config.yaml
d_model: 256
d_mlp: 1024
positions: "learned"
bias: "all"
init_std_qkv: 0.0441
optimizer: "soap_variant"
lr_mult_o: 0.645
Each number is 50 + 15 x the weight over its row's rms, rounded and kept within 0 to 99. Layers, rows and columns count from 0. The size before them is the row's rms in percent of the matrix's.

# up: layer 6 MLP up, 1024x256, rms 0.132, rows 122-174, columns 192-255
# down: layer 6 MLP down (transposed), 1024x256, rms 0.134, rows 122-173, columns 192-255
up122 097:16 41 50 60 45 40 69 60 91 53 35 55 67 50 61 70 32 67 56 44 56 40 60 74 58 47 65 52 56 44 39 08 30 65 53 50 28 25 45 55 74 44 20 27 58 71 46 44 47 34 59 36 54 43 54 36 42 68 24 24 81 81 48 44
down122 097:63 62 57 42 75 67 44 57 24 62 32 70 51 45 66 31 62 68 45 67 43 49 45 48 75 70 58 58 45 60 58 48 39 59 34 61 49 55 58 63 31 53 51 74 62 62 46 32 38 41 38 59 28 51 21 62 62 52 70 48 41 36 26 74
up123 096:50 46 48 53 40 20 25 69 40 67 65 46 47 45 67 56 27 30 53 34 55 51 58 60 73 31 39 19 56 54 39 51 18 38 57 39 40 28 45 46 54 59 60 26 82 75 49 57 49 47 72 38 52 46 81 46 33 48 34 57 66 33 44 22
down123 097:37 61 40 82 71 46 61 41 48 52 42 57 57 42 39 54 35 52 66 39 47 30 37 29 48 44 61 51 63 28 38 57 42 31 46 57 45 57 69 55 34 50 17 67 54 48 95 67 60 24 51 63 60 58 55 46 55 60 34 57 53 60 60 43
up124 100:43 63 53 52 52 26 59 25 60 56 58 57 70 18 31 24 32 74 70 64 64 53 46 68 38 42 40 64 56 61 58 21 58 51 59 66 42 51 37 60 39 60 63 27 21 54 54 70 34 61 33 57 21 69 54 43 50 46 43 76 59 41 73 61
down124 101:56 26 79 52 69 57 48 64 37 61 67 41 59 77 55 42 58 31 27 45 48 54 46 90 25 32 64 27 65 69 39 62 44 45 90 64 51 54 54 32 60 52 54 48 35 50 41 65 46 48 50 70 60 57 15 54 56 41 35 32 52 55 43 62
up125 103:65 43 68 51 51 53 61 60 69 35 55 74 50 53 54 32 49 70 31 57 46 27 47 51 36 33 45 32 50 45 20 74 74 36 76 68 21 30 55 42 61 70 72 40 58 47 57 56 52 50 35 51 54 55 20 52 57 57 63 27 54 46 51 80
down125 102:67 52 51 40 68 45 70 46 50 44 82 62 55 71 67 71 82 80 57 31 46 81 50 40 40 50 38 33 54 45 62 62 60 52 48 81 57 38 64 76 66 52 48 62 58 64 58 56 62 54 53 47 74 55 45 66 62 32 46 49 48 54 59 50
up126 099:33 62 91 43 59 45 54 58 42 63 32 43 73 41 20 47 62 61 21 52 53 59 52 52 70 76 61 43 40 36 67 42 37 35 63 50 55 24 53 29 43 46 40 45 42 50 47 45 60 42 56 32 59 55 49 64 48 61 60 66 59 45 42 31
down126 100:79 51 52 47 40 38 51 55 54 31 56 57 57 36 40 64 44 38 55 46 38 49 26 56 43 75 36 45 43 51 30 36 50 51 59 66 59 42 45 48 42 62 50 34 38 56 34 54 85 57 55 30 24 71 57 44 27 57 60 31 60 46 52 32
up127 103:17 49 44 50 60 59 37 27 59 48 60 64 42 91 29 70 73 45 40 71 62 47 69 36 42 80 42 69 83 56 31 50 37 67 52 46 79 45 61 42 62 40 44 20 52 52 76 63 49 68 46 80 55 48 40 46 69 52 41 53 39 38 34 37
down127 096:66 71 60 54 49 49 41 44 62 46 43 66 46 72 26 21 51 33 25 63 59 18 67 57 66 21 64 33 55 36 68 43 52 56 38 73 58 58 39 41 89 62 45 42 54 35 56 67 93 64 55 60 47 51 37 40 63 27 53 39 50 59 38 35
up128 103:47 46 70 62 45 61 46 37 53 25 27 58 45 75 57 32 47 54 65 33 65 63 32 62 38 41 75 31 65 65 15 42 55 59 59 55 41 59 50 70 52 56 31 44 47 52 63 12 35 38 61 54 57 31 70 54 23 99 62 61 13 59 43 59
down128 106:58 46 61 47 52 53 56 30 38 53 53 25 37 72 69 82 68 49 65 50 42 60 74 55 69 82 74 70 59 26 56 62 48 58 41 33 64 43 34 65 45 29 56 65 38 31 38 59 44 53 55 66 48 81 51 31 35 49 34 76 41 29 53 39
up129 097:41 29 40 30 42 62 82 21 40 34 64 33 58 48 49 34 62 54 30 42 32 43 33 55 50 42 44 76 38 36 52 65 51 51 43 34 46 59 53 49 62 23 58 66 69 66 30 44 63 47 44 55 47 61 70 39 43 34 67 05 44 67 73 50
down129 100:41 30 41 52 43 73 22 71 56 65 37 40 31 47 62 89 44 31 20 40 34 69 57 42 58 58 12 38 42 27 35 56 66 37 33 37 51 56 63 47 59 51 68 58 47 41 69 51 73 37 38 40 62 28 35 53 43 62 41 50 61 41 51 80
up130 093:64 66 65 24 43 67 37 75 32 51 58 58 80 47 50 29 55 54 76 70 15 39 18 64 49 48 62 57 56 64 47 39 30 26 53 42 71 42 59 41 25 49 58 58 62 70 55 26 48 50 55 61 53 47 35 19 52 55 74 43 57 39 64 45
down130 090:54 26 64 56 38 57 50 35 42 44 62 34 39 30 22 66 46 50 18 53 72 56 34 51 25 60 54 44 43 46 63 60 60 20 72 55 48 48 61 36 75 58 52 72 66 37 39 40 48 58 84 83 53 32 65 57 33 60 44 48 54 31 43 40
up131 101:79 55 53 99 69 63 66 52 53 50 24 26 58 45 60 33 50 50 38 67 28 40 57 32 52 17 56 41 63 52 11 51 43 42 84 33 25 65 30 44 46 87 31 41 47 77 49 58 47 38 40 57 77 42 43 23 59 56 57 50 51 63 33 05
down131 097:33 48 51 58 47 41 45 53 48 55 37 48 57 67 49 37 59 25 36 42 44 62 65 45 59 52 43 78 67 38 31 56 44 57 53 41 59 71 36 39 39 34 51 66 48 78 47 53 40 65 13 64 40 44 52 52 83 52 49 42 24 66 41 60
up132 102:24 50 34 41 34 56 68 46 63 64 43 57 24 73 27 46 64 17 48 61 52 43 37 12 57 57 34 40 73 49 38 60 93 55 75 30 40 56 62 51 57 74 55 89 63 56 30 74 58 44 36 72 52 64 39 43 39 50 49 50 36 33 44 64
down132 100:55 71 28 81 52 52 58 58 43 50 46 29 42 80 85 52 45 53 35 36 56 66 90 44 43 43 39 67 57 30 38 29 38 68 15 47 71 50 53 51 61 50 73 70 58 27 73 60 52 55 41 62 38 29 62 66 63 46 41 43 61 46 63 70
up133 097:63 37 28 51 62 87 65 32 78 40 55 54 67 41 50 71 59 43 55 32 40 40 27 35 52 41 74 85 61 61 55 49 46 60 65 40 69 53 54 44 35 53 53 56 37 68 55 33 57 33 49 47 56 41 56 68 61 65 58 49 32 33 47 49
down133 095:47 68 60 54 54 26 84 54 41 65 52 47 74 58 39 66 59 63 45 49 47 50 56 50 61 58 55 42 67 58 35 54 42 29 41 40 17 45 63 35 48 52 33 55 38 49 49 54 66 54 59 60 42 39 56 12 15 60 47 64 56 52 13 40
up134 099:51 40 43 55 55 71 46 54 64 28 83 51 61 29 44 68 27 15 25 50 88 59 60 21 56 61 32 43 31 49 10 28 51 57 27 56 56 66 55 57 58 27 47 50 61 44 67 49 58 69 72 61 63 43 43 56 36 44 53 39 29 52 45 17
down134 100:49 73 36 58 48 61 41 49 57 52 54 38 30 61 43 35 65 53 52 43 28 20 59 63 38 44 53 47 67 53 33 48 71 49 41 31 25 39 58 52 58 47 36 52 43 71 20 48 61 50 69 78 56 17 59 70 47 57 49 53 68 49 53 81
up135 093:56 40 35 21 81 38 29 33 35 78 59 45 26 58 69 07 40 61 54 56 56 53 42 41 25 49 64 60 72 59 41 51 12 59 58 38 64 54 63 62 35 63 52 51 51 32 62 44 62 40 50 50 36 69 61 06 70 46 55 82 50 57 24 39
down135 103:39 61 49 52 42 78 86 67 60 70 24 35 37 67 28 65 47 53 54 28 54 49 28 54 53 53 46 80 31 32 61 26 33 46 47 35 20 57 61 24 27 33 44 53 60 51 17 42 71 64 55 26 26 58 32 51 40 35 46 48 47 48 39 39
up136 103:49 40 18 42 49 67 59 68 31 55 11 66 64 58 56 40 07 51 39 63 33 28 52 48 42 38 62 33 57 74 37 13 71 35 48 47 65 18 56 48 38 34 55 50 53 55 47 43 67 54 66 23 52 41 44 50 35 80 47 29 68 38 53 84
down136 099:65 50 38 22 55 30 70 43 60 48 52 45 39 70 65 66 15 15 38 46 57 59 60 64 79 60 21 39 70 38 42 61 39 35 52 58 27 51 36 19 47 61 61 27 55 69 54 53 22 27 33 44 49 49 54 59 52 50 57 56 51 34 71 58
up137 104:47 61 44 53 84 40 48 46 44 47 49 34 72 13 53 43 36 34 49 66 39 53 38 52 70 47 38 53 27 51 41 51 46 44 36 44 49 69 53 25 49 50 47 47 49 08 84 70 22 52 19 63 73 21 41 69 71 79 76 60 79 60 39 66
down137 101:47 23 26 52 45 34 71 31 42 46 68 54 42 43 71 54 38 32 70 66 40 35 69 39 54 47 43 35 36 39 23 49 22 44 36 52 43 66 59 50 52 62 41 39 55 29 31 15 48 53 74 58 68 29 62 46 35 49 32 58 48 43 36 52
up138 103:51 66 55 82 48 49 69 39 39 50 58 43 46 63 49 61 33 68 49 31 47 52 48 33 32 31 59 44 66 39 59 47 40 48 39 29 47 44 72 42 60 37 64 29 68 62 56 31 53 80 49 30 63 36 29 54 37 55 35 30 47 40 27 46
down138 106:40 45 79 56 63 40 37 57 74 50 53 15 46 49 40 67 60 50 67 48 68 70 45 60 48 50 54 21 46 41 32 62 70 62 45 51 48 51 44 38 43 43 59 59 42 69 45 63 40 50 46 38 43 67 20 57 56 30 44 21 37 48 32 63
up139 103:60 48 39 63 60 29 35 55 38 78 57 29 36 62 59 37 45 56 54 30 31 40 79 55 42 43 37 48 34 77 44 49 44 42 71 42 81 41 52 44 52 32 63 45 41 48 39 28 55 29 75 43 53 33 60 69 35 61 85 57 54 21 64 52
down139 100:43 25 57 62 44 52 49 53 31 62 45 48 59 39 52 44 52 37 41 74 56 64 60 47 41 68 63 29 15 33 43 31 76 82 53 40 58 59 49 52 67 59 68 44 70 41 48 47 91 62 74 23 46 67 49 58 40 66 50 43 46 50 00 47
up140 104:24 60 33 72 41 33 53 38 44 32 49 61 79 48 64 42 81 59 28 99 62 32 24 36 71 51 55 67 73 90 67 81 90 43 61 41 56 33 36 35 50 04 44 62 31 42 51 37 46 20 44 31 68 72 75 43 45 65 54 57 44 54 33 45
down140 103:42 61 51 83 49 64 31 44 70 39 47 61 44 44 63 44 60 33 73 63 52 43 46 68 73 58 25 43 45 63 46 42 64 50 67 47 30 76 65 71 53 48 07 46 37 57 60 36 64 23 69 30 60 35 59 41 68 55 52 41 34 18 36 42
up141 105:82 49 32 42 52 37 49 49 46 60 42 40 61 21 35 48 68 49 46 36 50 53 48 62 38 25 62 52 49 64 57 54 34 51 49 45 59 71 63 18 49 24 74 53 41 69 39 57 07 63 56 46 63 35 24 48 63 23 27 35 51 38 67 54
down141 100:37 89 60 56 43 73 46 52 73 47 71 49 72 32 48 72 66 35 72 53 54 57 54 45 40 38 55 78 53 55 72 59 53 69 40 63 48 57 51 38 28 59 52 24 54 43 75 58 58 33 55 40 37 63 71 61 54 55 25 56 64 27 45 57
up142 106:70 45 63 39 55 56 34 64 83 49 64 31 52 47 51 44 31 64 26 50 40 31 60 55 30 53 63 24 45 50 31 37 39 67 68 51 68 41 15 35 39 40 25 75 33 56 41 97 72 26 24 49 56 61 62 17 55 23 40 79 38 43 45 50
down142 104:73 48 43 55 76 76 70 35 75 42 70 54 65 77 58 58 48 41 58 51 20 42 45 64 57 36 15 21 74 26 45 41 46 40 55 46 43 49 27 31 42 55 44 46 74 59 38 57 74 55 28 39 68 73 35 28 34 41 25 49 33 66 22 58
up143 098:60 62 38 54 44 68 39 57 40 71 41 65 68 50 28 68 60 68 42 72 61 47 39 40 32 50 42 23 66 47 64 50 35 42 41 56 60 42 38 41 61 45 49 61 36 57 44 70 54 36 47 36 75 44 62 21 65 71 47 30 21 55 20 68
down143 103:44 39 47 43 49 30 44 53 53 41 59 49 42 60 53 27 40 50 27 31 67 28 80 38 60 06 35 53 59 44 63 29 37 26 93 58 43 42 37 43 59 54 41 27 67 72 52 27 68 61 54 39 81 63 51 44 31 68 39 79 55 36 27 41
up144 101:58 52 48 44 47 54 75 28 67 84 68 54 58 33 56 28 31 36 63 24 35 37 24 42 45 62 50 59 46 59 75 70 31 48 63 54 20 48 31 68 34 51 74 36 29 45 42 40 51 42 56 65 51 17 41 16 74 25 59 77 43 67 52 35
down144 088:85 56 34 39 42 46 52 66 54 46 48 52 26 57 59 26 67 56 49 52 64 53 45 38 64 61 42 54 26 63 57 27 63 63 31 39 60 47 71 38 60 29 59 49 46 60 58 48 70 72 65 40 45 62 43 59 43 55 19 33 46 39 50 73
up145 110:55 66 53 71 72 25 68 43 57 28 59 48 58 72 51 18 54 51 38 57 62 76 51 57 65 65 46 39 61 44 73 64 43 30 53 51 80 48 25 63 53 32 48 39 31 69 40 63 52 39 55 18 51 47 60 31 47 54 68 73 68 46 44 51
down145 106:58 36 46 30 63 30 54 50 42 32 45 74 61 62 51 44 70 52 32 48 40 44 42 61 38 75 35 21 55 54 62 23 69 62 37 48 70 37 47 66 56 58 35 19 48 60 47 59 48 41 36 54 43 41 64 36 66 50 53 92 68 69 54 88
up146 096:41 67 49 27 27 57 46 36 75 69 49 40 56 63 35 57 46 49 71 48 38 20 60 54 58 39 40 35 74 57 45 58 32 58 70 29 31 47 51 44 42 36 55 15 21 36 63 48 59 77 76 63 48 33 67 39 74 46 70 44 25 58 83 41
down146 094:71 66 62 57 36 56 40 34 76 43 88 67 44 55 38 28 34 40 55 40 53 48 61 34 58 43 49 26 29 67 39 43 40 43 51 53 77 67 29 91 49 65 47 39 42 32 62 50 55 30 25 62 72 34 55 66 35 44 43 90 21 50 37 25
up147 097:42 54 50 56 50 64 55 45 46 70 44 47 70 67 60 54 52 55 49 56 38 74 57 77 41 67 30 30 82 27 50 37 24 44 22 51 57 53 36 59 39 38 58 60 79 59 29 67 41 65 38 48 49 77 82 17 68 64 53 54 47 37 35 73
down147 099:56 45 85 59 77 43 21 65 69 41 65 53 57 90 49 66 22 42 71 20 55 47 53 26 54 42 78 47 24 64 77 39 51 41 27 66 64 74 34 29 55 53 64 68 68 53 55 48 52 32 41 39 27 54 47 26 65 45 63 43 19 67 54 49
up148 103:58 44 75 45 41 35 50 55 81 82 43 63 45 21 46 22 42 50 45 53 62 20 50 67 56 48 73 26 69 55 81 17 56 44 58 68 43 31 58 48 15 74 45 54 42 53 61 48 58 72 21 40 40 66 60 51 63 38 58 32 71 49 67 39
down148 104:48 40 44 52 64 56 58 62 35 51 40 61 63 55 50 59 23 24 42 15 36 55 53 24 43 48 63 23 55 56 54 78 44 45 70 28 32 49 62 76 44 42 39 63 52 56 50 45 46 41 00 39 37 32 50 55 57 39 17 50 62 54 68 78
up149 102:31 58 53 46 27 31 41 33 70 57 42 40 44 40 50 43 75 48 76 48 27 71 51 99 40 57 53 60 53 70 41 40 23 49 63 59 28 50 35 50 63 23 79 62 64 60 44 38 54 34 58 65 64 33 43 45 53 40 68 55 68 50 30 60
down149 108:67 39 50 52 49 36 80 33 59 66 43 64 48 44 48 75 72 28 47 39 58 15 46 63 54 63 80 22 31 58 50 57 71 51 47 28 17 48 59 66 79 45 42 36 41 20 46 46 50 36 46 62 33 43 53 35 42 25 37 50 78 62 53 67
up150 101:66 53 51 67 65 35 45 44 37 49 48 51 42 52 37 59 27 30 68 48 38 53 43 57 40 36 26 50 66 37 43 55 22 28 58 49 52 35 43 62 50 43 33 46 55 67 32 56 18 42 33 33 51 33 74 71 58 23 29 52 69 67 45 17
down150 087:18 66 61 57 33 78 49 32 59 32 81 38 43 65 29 71 63 63 54 47 50 75 48 52 68 44 65 24 69 64 38 63 60 60 47 42 73 50 54 55 41 46 30 59 80 60 46 50 39 39 29 58 27 31 62 46 59 53 14 60 51 63 39 55
up151 098:51 65 42 41 72 53 51 39 35 33 53 66 27 31 44 56 46 65 51 51 52 66 32 55 34 49 60 60 64 55 38 57 19 51 57 40 75 59 53 33 31 40 56 21 49 45 53 57 75 58 26 11 30 29 37 26 57 46 52 56 70 90 60 43
down151 097:39 40 66 48 21 48 77 60 67 45 51 59 46 47 48 44 35 62 39 30 85 38 44 63 45 39 45 40 63 71 34 65 53 40 64 42 50 37 68 63 73 57 34 45 36 50 58 71 65 70 40 58 65 57 51 22 75 74 46 44 59 37 19 24
up152 101:65 59 56 48 59 49 46 44 40 45 48 45 36 58 28 54 37 42 42 52 44 61 50 57 70 58 64 72 36 51 48 55 48 70 61 64 64 99 38 31 46 26 21 34 39 43 32 50 57 31 39 41 55 48 96 75 28 39 52 59 69 68 45 54
down152 100:41 66 48 38 78 71 57 57 60 44 52 47 61 49 65 26 36 46 48 36 31 69 33 45 38 78 46 45 41 45 73 73 52 20 49 39 65 68 39 69 48 31 45 59 28 60 16 36 46 34 45 67 83 43 35 48 67 55 42 37 25 20 66 19
up153 107:43 66 58 47 66 50 47 62 91 28 47 37 58 26 35 37 45 16 50 36 50 49 66 32 60 69 39 74 65 63 64 59 60 74 56 52 16 43 49 58 35 44 47 91 45 43 53 24 49 53 58 28 29 58 25 47 91 36 78 40 35 51 67 50
down153 105:54 52 63 29 42 90 41 42 65 53 72 78 26 66 60 80 69 63 55 47 49 45 48 66 63 73 36 38 42 33 37 59 31 51 53 48 61 39 46 52 30 69 58 67 41 67 15 65 51 44 64 25 43 49 42 60 56 41 32 48 45 44 61 27
up154 103:65 29 82 71 29 35 56 41 50 44 42 23 67 19 37 58 57 61 77 43 50 33 52 57 67 50 25 48 58 48 58 83 36 60 25 61 40 18 38 44 24 48 57 65 63 70 47 54 25 54 55 47 51 69 69 53 27 65 23 66 45 37 51 29
down154 103:19 43 89 63 48 44 66 61 38 57 39 66 47 31 76 47 52 47 45 45 21 50 53 50 64 64 48 64 50 55 39 70 47 30 47 52 46 57 51 61 51 39 51 46 59 60 82 45 65 47 42 51 40 54 40 57 53 63 45 49 34 33 27 44
up155 104:40 53 16 34 48 50 64 35 20 44 57 41 42 44 54 28 45 25 45 68 50 82 51 29 57 51 76 60 38 65 75 49 36 53 64 52 62 58 62 41 69 42 70 43 66 41 40 32 82 41 67 65 55 25 31 62 64 41 38 25 65 76 35 46
down155 093:50 43 78 27 50 48 54 10 56 42 69 84 47 37 40 34 31 49 41 49 42 47 49 60 45 54 71 12 25 52 64 30 64 67 64 32 65 36 84 50 63 44 44 56 62 50 58 70 51 18 41 37 27 81 41 51 53 61 42 41 14 67 60 78
up156 098:74 51 31 80 74 74 39 50 56 25 39 46 20 20 40 56 28 66 47 71 54 60 55 77 61 40 63 51 48 49 44 77 60 29 72 46 56 55 48 41 48 60 37 40 55 24 47 24 64 46 35 36 69 65 48 37 55 55 65 41 42 35 54 49
down156 104:36 48 63 23 52 47 59 41 32 19 58 36 43 60 56 37 69 81 56 42 43 64 44 43 53 33 57 89 72 62 32 40 53 37 58 64 37 33 47 71 36 44 46 58 51 72 31 77 51 56 30 53 61 58 66 46 57 37 64 41 38 58 49 53
up157 091:36 49 22 20 44 41 45 28 12 68 57 18 44 69 43 58 44 65 59 42 21 47 39 62 60 18 34 53 28 42 76 21 51 67 45 66 73 51 50 58 54 63 33 20 52 68 11 72 52 54 70 30 62 62 64 57 62 58 52 65 71 62 56 61
down157 088:30 31 54 68 66 77 40 70 45 50 64 25 60 50 37 39 47 83 56 65 75 31 22 41 48 76 72 59 51 25 52 77 35 54 78 79 51 54 58 61 53 67 47 55 44 48 70 37 39 31 62 46 35 39 61 34 44 23 45 44 58 51 56 47
up158 098:59 57 49 56 54 59 64 51 36 48 65 74 44 86 54 51 35 54 53 56 26 35 70 21 58 40 38 19 51 46 75 63 17 28 36 84 33 26 79 54 18 46 59 53 54 80 50 34 48 50 54 54 51 41 44 58 45 40 27 54 28 70 23 54
down158 097:47 75 55 39 48 62 45 36 56 61 39 33 45 50 44 38 60 40 49 36 58 46 41 59 33 43 32 90 26 51 52 65 52 59 47 48 53 63 21 47 73 28 60 57 28 71 34 17 23 53 56 44 60 21 58 53 57 58 45 52 28 23 37 58
up159 093:35 34 41 56 41 57 54 37 53 27 33 60 31 36 65 33 47 22 33 51 34 24 70 63 40 58 31 40 31 13 81 70 42 24 60 67 63 72 51 70 21 43 49 29 60 40 62 42 67 40 23 68 64 51 44 64 69 60 76 83 49 59 43 51
down159 095:70 81 69 76 62 26 38 29 62 21 58 63 50 65 65 49 45 65 45 81 80 70 59 43 80 55 65 54 71 83 34 58 44 58 49 42 54 28 43 61 58 44 43 56 51 36 35 46 53 44 78 43 32 41 51 61 35 50 78 41 68 62 71 50
up160 097:83 53 80 69 20 52 34 28 39 55 48 66 51 31 10 73 43 54 39 11 42 64 56 47 54 83 37 21 38 19 45 26 28 50 51 48 52 40 43 39 47 88 63 47 53 40 68 47 63 60 54 45 61 49 72 62 47 64 63 48 56 50 62 65
down160 100:38 24 21 74 74 33 38 57 42 44 28 30 57 53 57 58 68 35 51 66 54 45 52 54 58 35 59 65 67 58 76 13 15 46 47 70 55 55 35 48 77 66 54 32 00 31 54 57 55 66 46 54 35 43 52 58 37 50 44 33 48 38 48 45
up161 099:10 53 39 44 76 49 47 72 55 53 76 54 65 35 51 51 46 53 57 11 55 44 27 53 49 53 47 63 58 71 38 61 70 86 70 54 76 35 57 47 46 88 73 35 52 64 46 49 38 54 39 55 32 44 48 43 41 72 55 30 54 50 63 74
down161 097:30 51 46 63 43 62 63 59 73 45 52 31 44 54 63 28 58 56 47 48 53 50 46 46 53 56 60 44 40 50 29 67 70 52 23 38 57 51 35 63 48 70 13 20 79 64 49 66 63 46 51 57 51 51 61 48 45 25 58 26 34 71 50 69
up162 094:41 46 72 56 53 63 46 51 62 58 62 36 34 47 70 65 69 61 50 44 51 24 46 37 47 37 56 69 67 50 55 60 42 32 59 71 41 35 27 52 59 36 36 32 17 47 45 65 67 60 26 36 55 30 62 68 55 62 46 68 37 67 26 64
down162 101:46 57 47 24 54 51 40 55 44 56 64 44 54 40 38 39 38 61 47 60 38 56 20 30 50 44 43 33 65 49 33 47 53 55 33 54 42 70 57 40 55 46 39 32 52 42 66 44 36 55 27 33 42 74 52 62 39 40 52 31 56 33 46 58
up163 105:48 60 51 13 72 59 57 48 43 62 70 73 65 64 51 56 44 40 53 51 31 60 55 24 11 37 32 49 71 51 79 55 41 68 60 59 72 68 47 36 54 45 46 38 49 46 30 27 65 78 54 31 68 60 55 42 39 20 67 63 46 17 39 74
down163 098:73 63 56 58 38 64 33 43 76 54 55 50 40 38 51 33 49 36 20 55 45 32 73 42 54 45 48 29 57 66 68 44 44 62 29 38 61 65 56 58 62 59 36 55 57 24 60 62 51 25 49 41 34 41 50 52 51 93 44 31 59 22 47 42
up164 096:34 45 50 63 92 27 56 34 68 27 55 43 57 16 58 41 36 22 49 54 36 71 54 56 73 55 29 39 45 62 26 51 39 59 28 30 48 61 64 72 49 46 42 19 56 41 68 50 33 52 51 34 63 58 53 49 67 62 38 56 76 39 44 24
down164 099:66 46 33 44 26 77 38 54 47 57 40 59 62 53 52 52 47 72 19 46 50 58 41 59 53 41 45 43 51 31 62 49 25 43 56 51 50 37 23 37 64 43 62 54 58 64 68 57 59 67 21 55 56 52 48 56 84 58 44 50 48 24 18 61
up165 102:87 53 49 50 48 51 70 49 67 35 40 50 58 48 64 39 50 48 59 68 83 55 59 80 54 11 34 47 36 46 39 69 58 52 41 36 61 40 68 42 18 42 44 51 70 56 15 45 19 43 56 40 51 54 49 60 41 31 54 37 42 13 40 74
down165 096:52 36 60 39 58 13 35 38 51 45 31 49 69 60 29 45 66 53 54 75 52 47 69 37 42 32 48 75 45 68 41 27 34 56 38 51 60 68 52 69 62 48 32 29 56 32 66 40 50 27 14 36 67 77 34 55 08 53 34 80 52 54 50 60
up166 105:70 62 50 33 31 34 73 75 46 61 66 41 52 52 45 54 42 48 56 32 52 46 48 60 59 42 38 44 33 57 69 34 35 57 41 59 54 57 56 36 26 62 35 43 52 35 52 30 35 58 46 53 37 66 53 27 72 57 08 57 36 28 62 60
down166 105:43 49 36 39 38 32 24 38 75 47 58 38 46 32 57 35 24 52 60 53 55 92 48 78 46 67 50 41 23 67 51 38 68 56 65 30 43 32 90 32 41 71 36 44 43 28 84 70 44 47 47 44 57 60 38 37 09 39 61 33 51 64 37 44
up167 097:38 41 38 32 38 66 46 70 28 62 97 31 49 33 29 55 41 37 35 23 62 42 32 55 60 65 94 48 47 24 35 53 56 30 59 52 50 75 42 47 47 53 14 58 36 35 39 46 48 46 52 36 67 64 38 57 70 36 38 42 46 29 32 44
down167 096:43 55 64 56 00 32 59 45 56 44 47 35 28 29 48 53 66 47 46 70 52 58 46 69 65 28 45 42 29 48 54 51 59 61 52 68 25 56 31 42 60 26 66 47 57 48 46 85 65 59 57 63 32 40 40 95 47 35 56 69 49 66 46 57
up168 103:32 42 31 65 52 45 48 05 77 53 41 60 35 18 48 46 76 64 49 06 79 31 42 49 53 34 53 34 64 58 37 48 44 50 75 45 56 29 59 22 50 33 81 39 58 33 49 34 52 36 41 66 73 62 52 42 58 31 51 47 78 87 40 57
down168 099:51 56 29 67 42 56 57 42 86 29 54 22 42 62 31 39 58 65 23 60 33 46 49 43 38 62 63 61 39 57 48 40 37 57 43 36 48 36 63 31 22 48 37 61 42 54 39 51 64 48 46 72 71 43 66 52 55 69 41 42 44 15 52 36
up169 101:32 54 13 27 45 51 60 36 49 47 40 27 32 74 53 49 73 68 31 44 43 80 64 33 60 44 30 33 31 44 36 54 53 59 49 47 45 58 33 40 61 36 35 83 42 64 70 76 56 24 53 53 57 26 68 27 66 31 52 43 56 45 48 77
down169 105:53 59 60 53 74 35 59 27 51 65 53 44 37 46 19 33 46 43 72 23 45 59 34 70 52 47 33 56 72 26 60 50 55 36 37 47 49 50 49 54 46 54 28 30 30 27 50 58 48 61 13 56 34 46 35 58 35 06 47 62 34 16 59 56
up170 097:52 64 52 43 54 66 49 32 46 56 39 55 54 57 64 60 38 40 70 40 82 60 60 31 22 48 28 69 43 30 67 16 44 57 46 56 59 46 55 55 34 19 60 58 67 63 50 29 68 46 40 52 54 44 84 41 46 40 46 83 37 37 40 67
down170 099:58 39 69 47 60 41 18 17 68 40 36 28 44 47 16 43 51 51 53 69 40 65 31 55 57 62 31 49 41 73 35 46 25 42 37 45 55 56 60 65 78 41 55 40 63 51 64 40 53 67 94 40 57 36 39 37 64 49 41 33 46 36 55 40
up171 101:58 66 55 51 33 75 47 56 55 43 50 29 31 42 47 43 37 27 60 78 36 63 33 49 60 57 46 59 44 56 47 30 34 96 61 37 63 64 43 41 74 50 51 45 76 32 57 65 41 44 72 41 43 74 60 59 58 46 41 37 49 77 34 42
down171 097:61 33 41 39 35 66 20 53 65 48 50 60 47 49 23 51 36 44 53 26 42 93 48 29 51 50 52 39 43 50 66 49 31 56 40 46 50 74 37 56 40 53 59 31 29 18 49 60 61 28 75 66 53 41 32 33 34 66 61 52 66 76 53 24
up172 100:05 44 53 40 92 36 51 35 61 52 51 66 38 47 65 68 63 39 47 61 45 63 58 54 23 81 39 40 45 54 63 47 89 79 27 49 76 46 57 65 30 45 60 61 57 49 38 58 78 45 34 56 46 54 44 47 50 30 24 44 41 36 41 67
down172 104:53 50 65 34 69 49 54 79 66 44 44 40 71 56 54 19 58 52 67 46 49 36 63 77 71 51 63 49 40 47 46 62 54 68 67 56 52 10 29 52 48 77 44 41 67 53 53 43 40 37 31 50 61 63 43 64 65 59 36 67 32 47 44 43
up173 104:54 42 52 25 54 40 59 42 49 62 75 39 24 58 43 57 53 33 35 51 35 67 67 43 64 61 65 37 76 68 56 54 43 49 47 61 26 55 37 50 39 71 33 58 49 44 43 67 63 50 55 79 55 49 56 41 21 42 45 55 50 72 38 42
down173 095:39 40 52 15 40 59 48 43 57 46 34 38 46 42 70 34 43 58 49 26 67 35 19 38 40 32 43 54 35 71 32 36 45 57 66 57 36 53 76 27 47 67 50 57 59 61 69 54 47 49 37 38 39 58 38 55 65 35 37 48 53 37 72 10
up174 103:42 74 42 75 26 19 49 93 33 46 70 44 46 52 57 51 08 61 35 21 46 46 41 43 36 53 38 63 80 55 63 47 47 48 39 66 57 50 60 32 25 66 59 30 44 66 40 58 70 68 21 79 38 59 36 61 51 30 37 51 50 38 47 20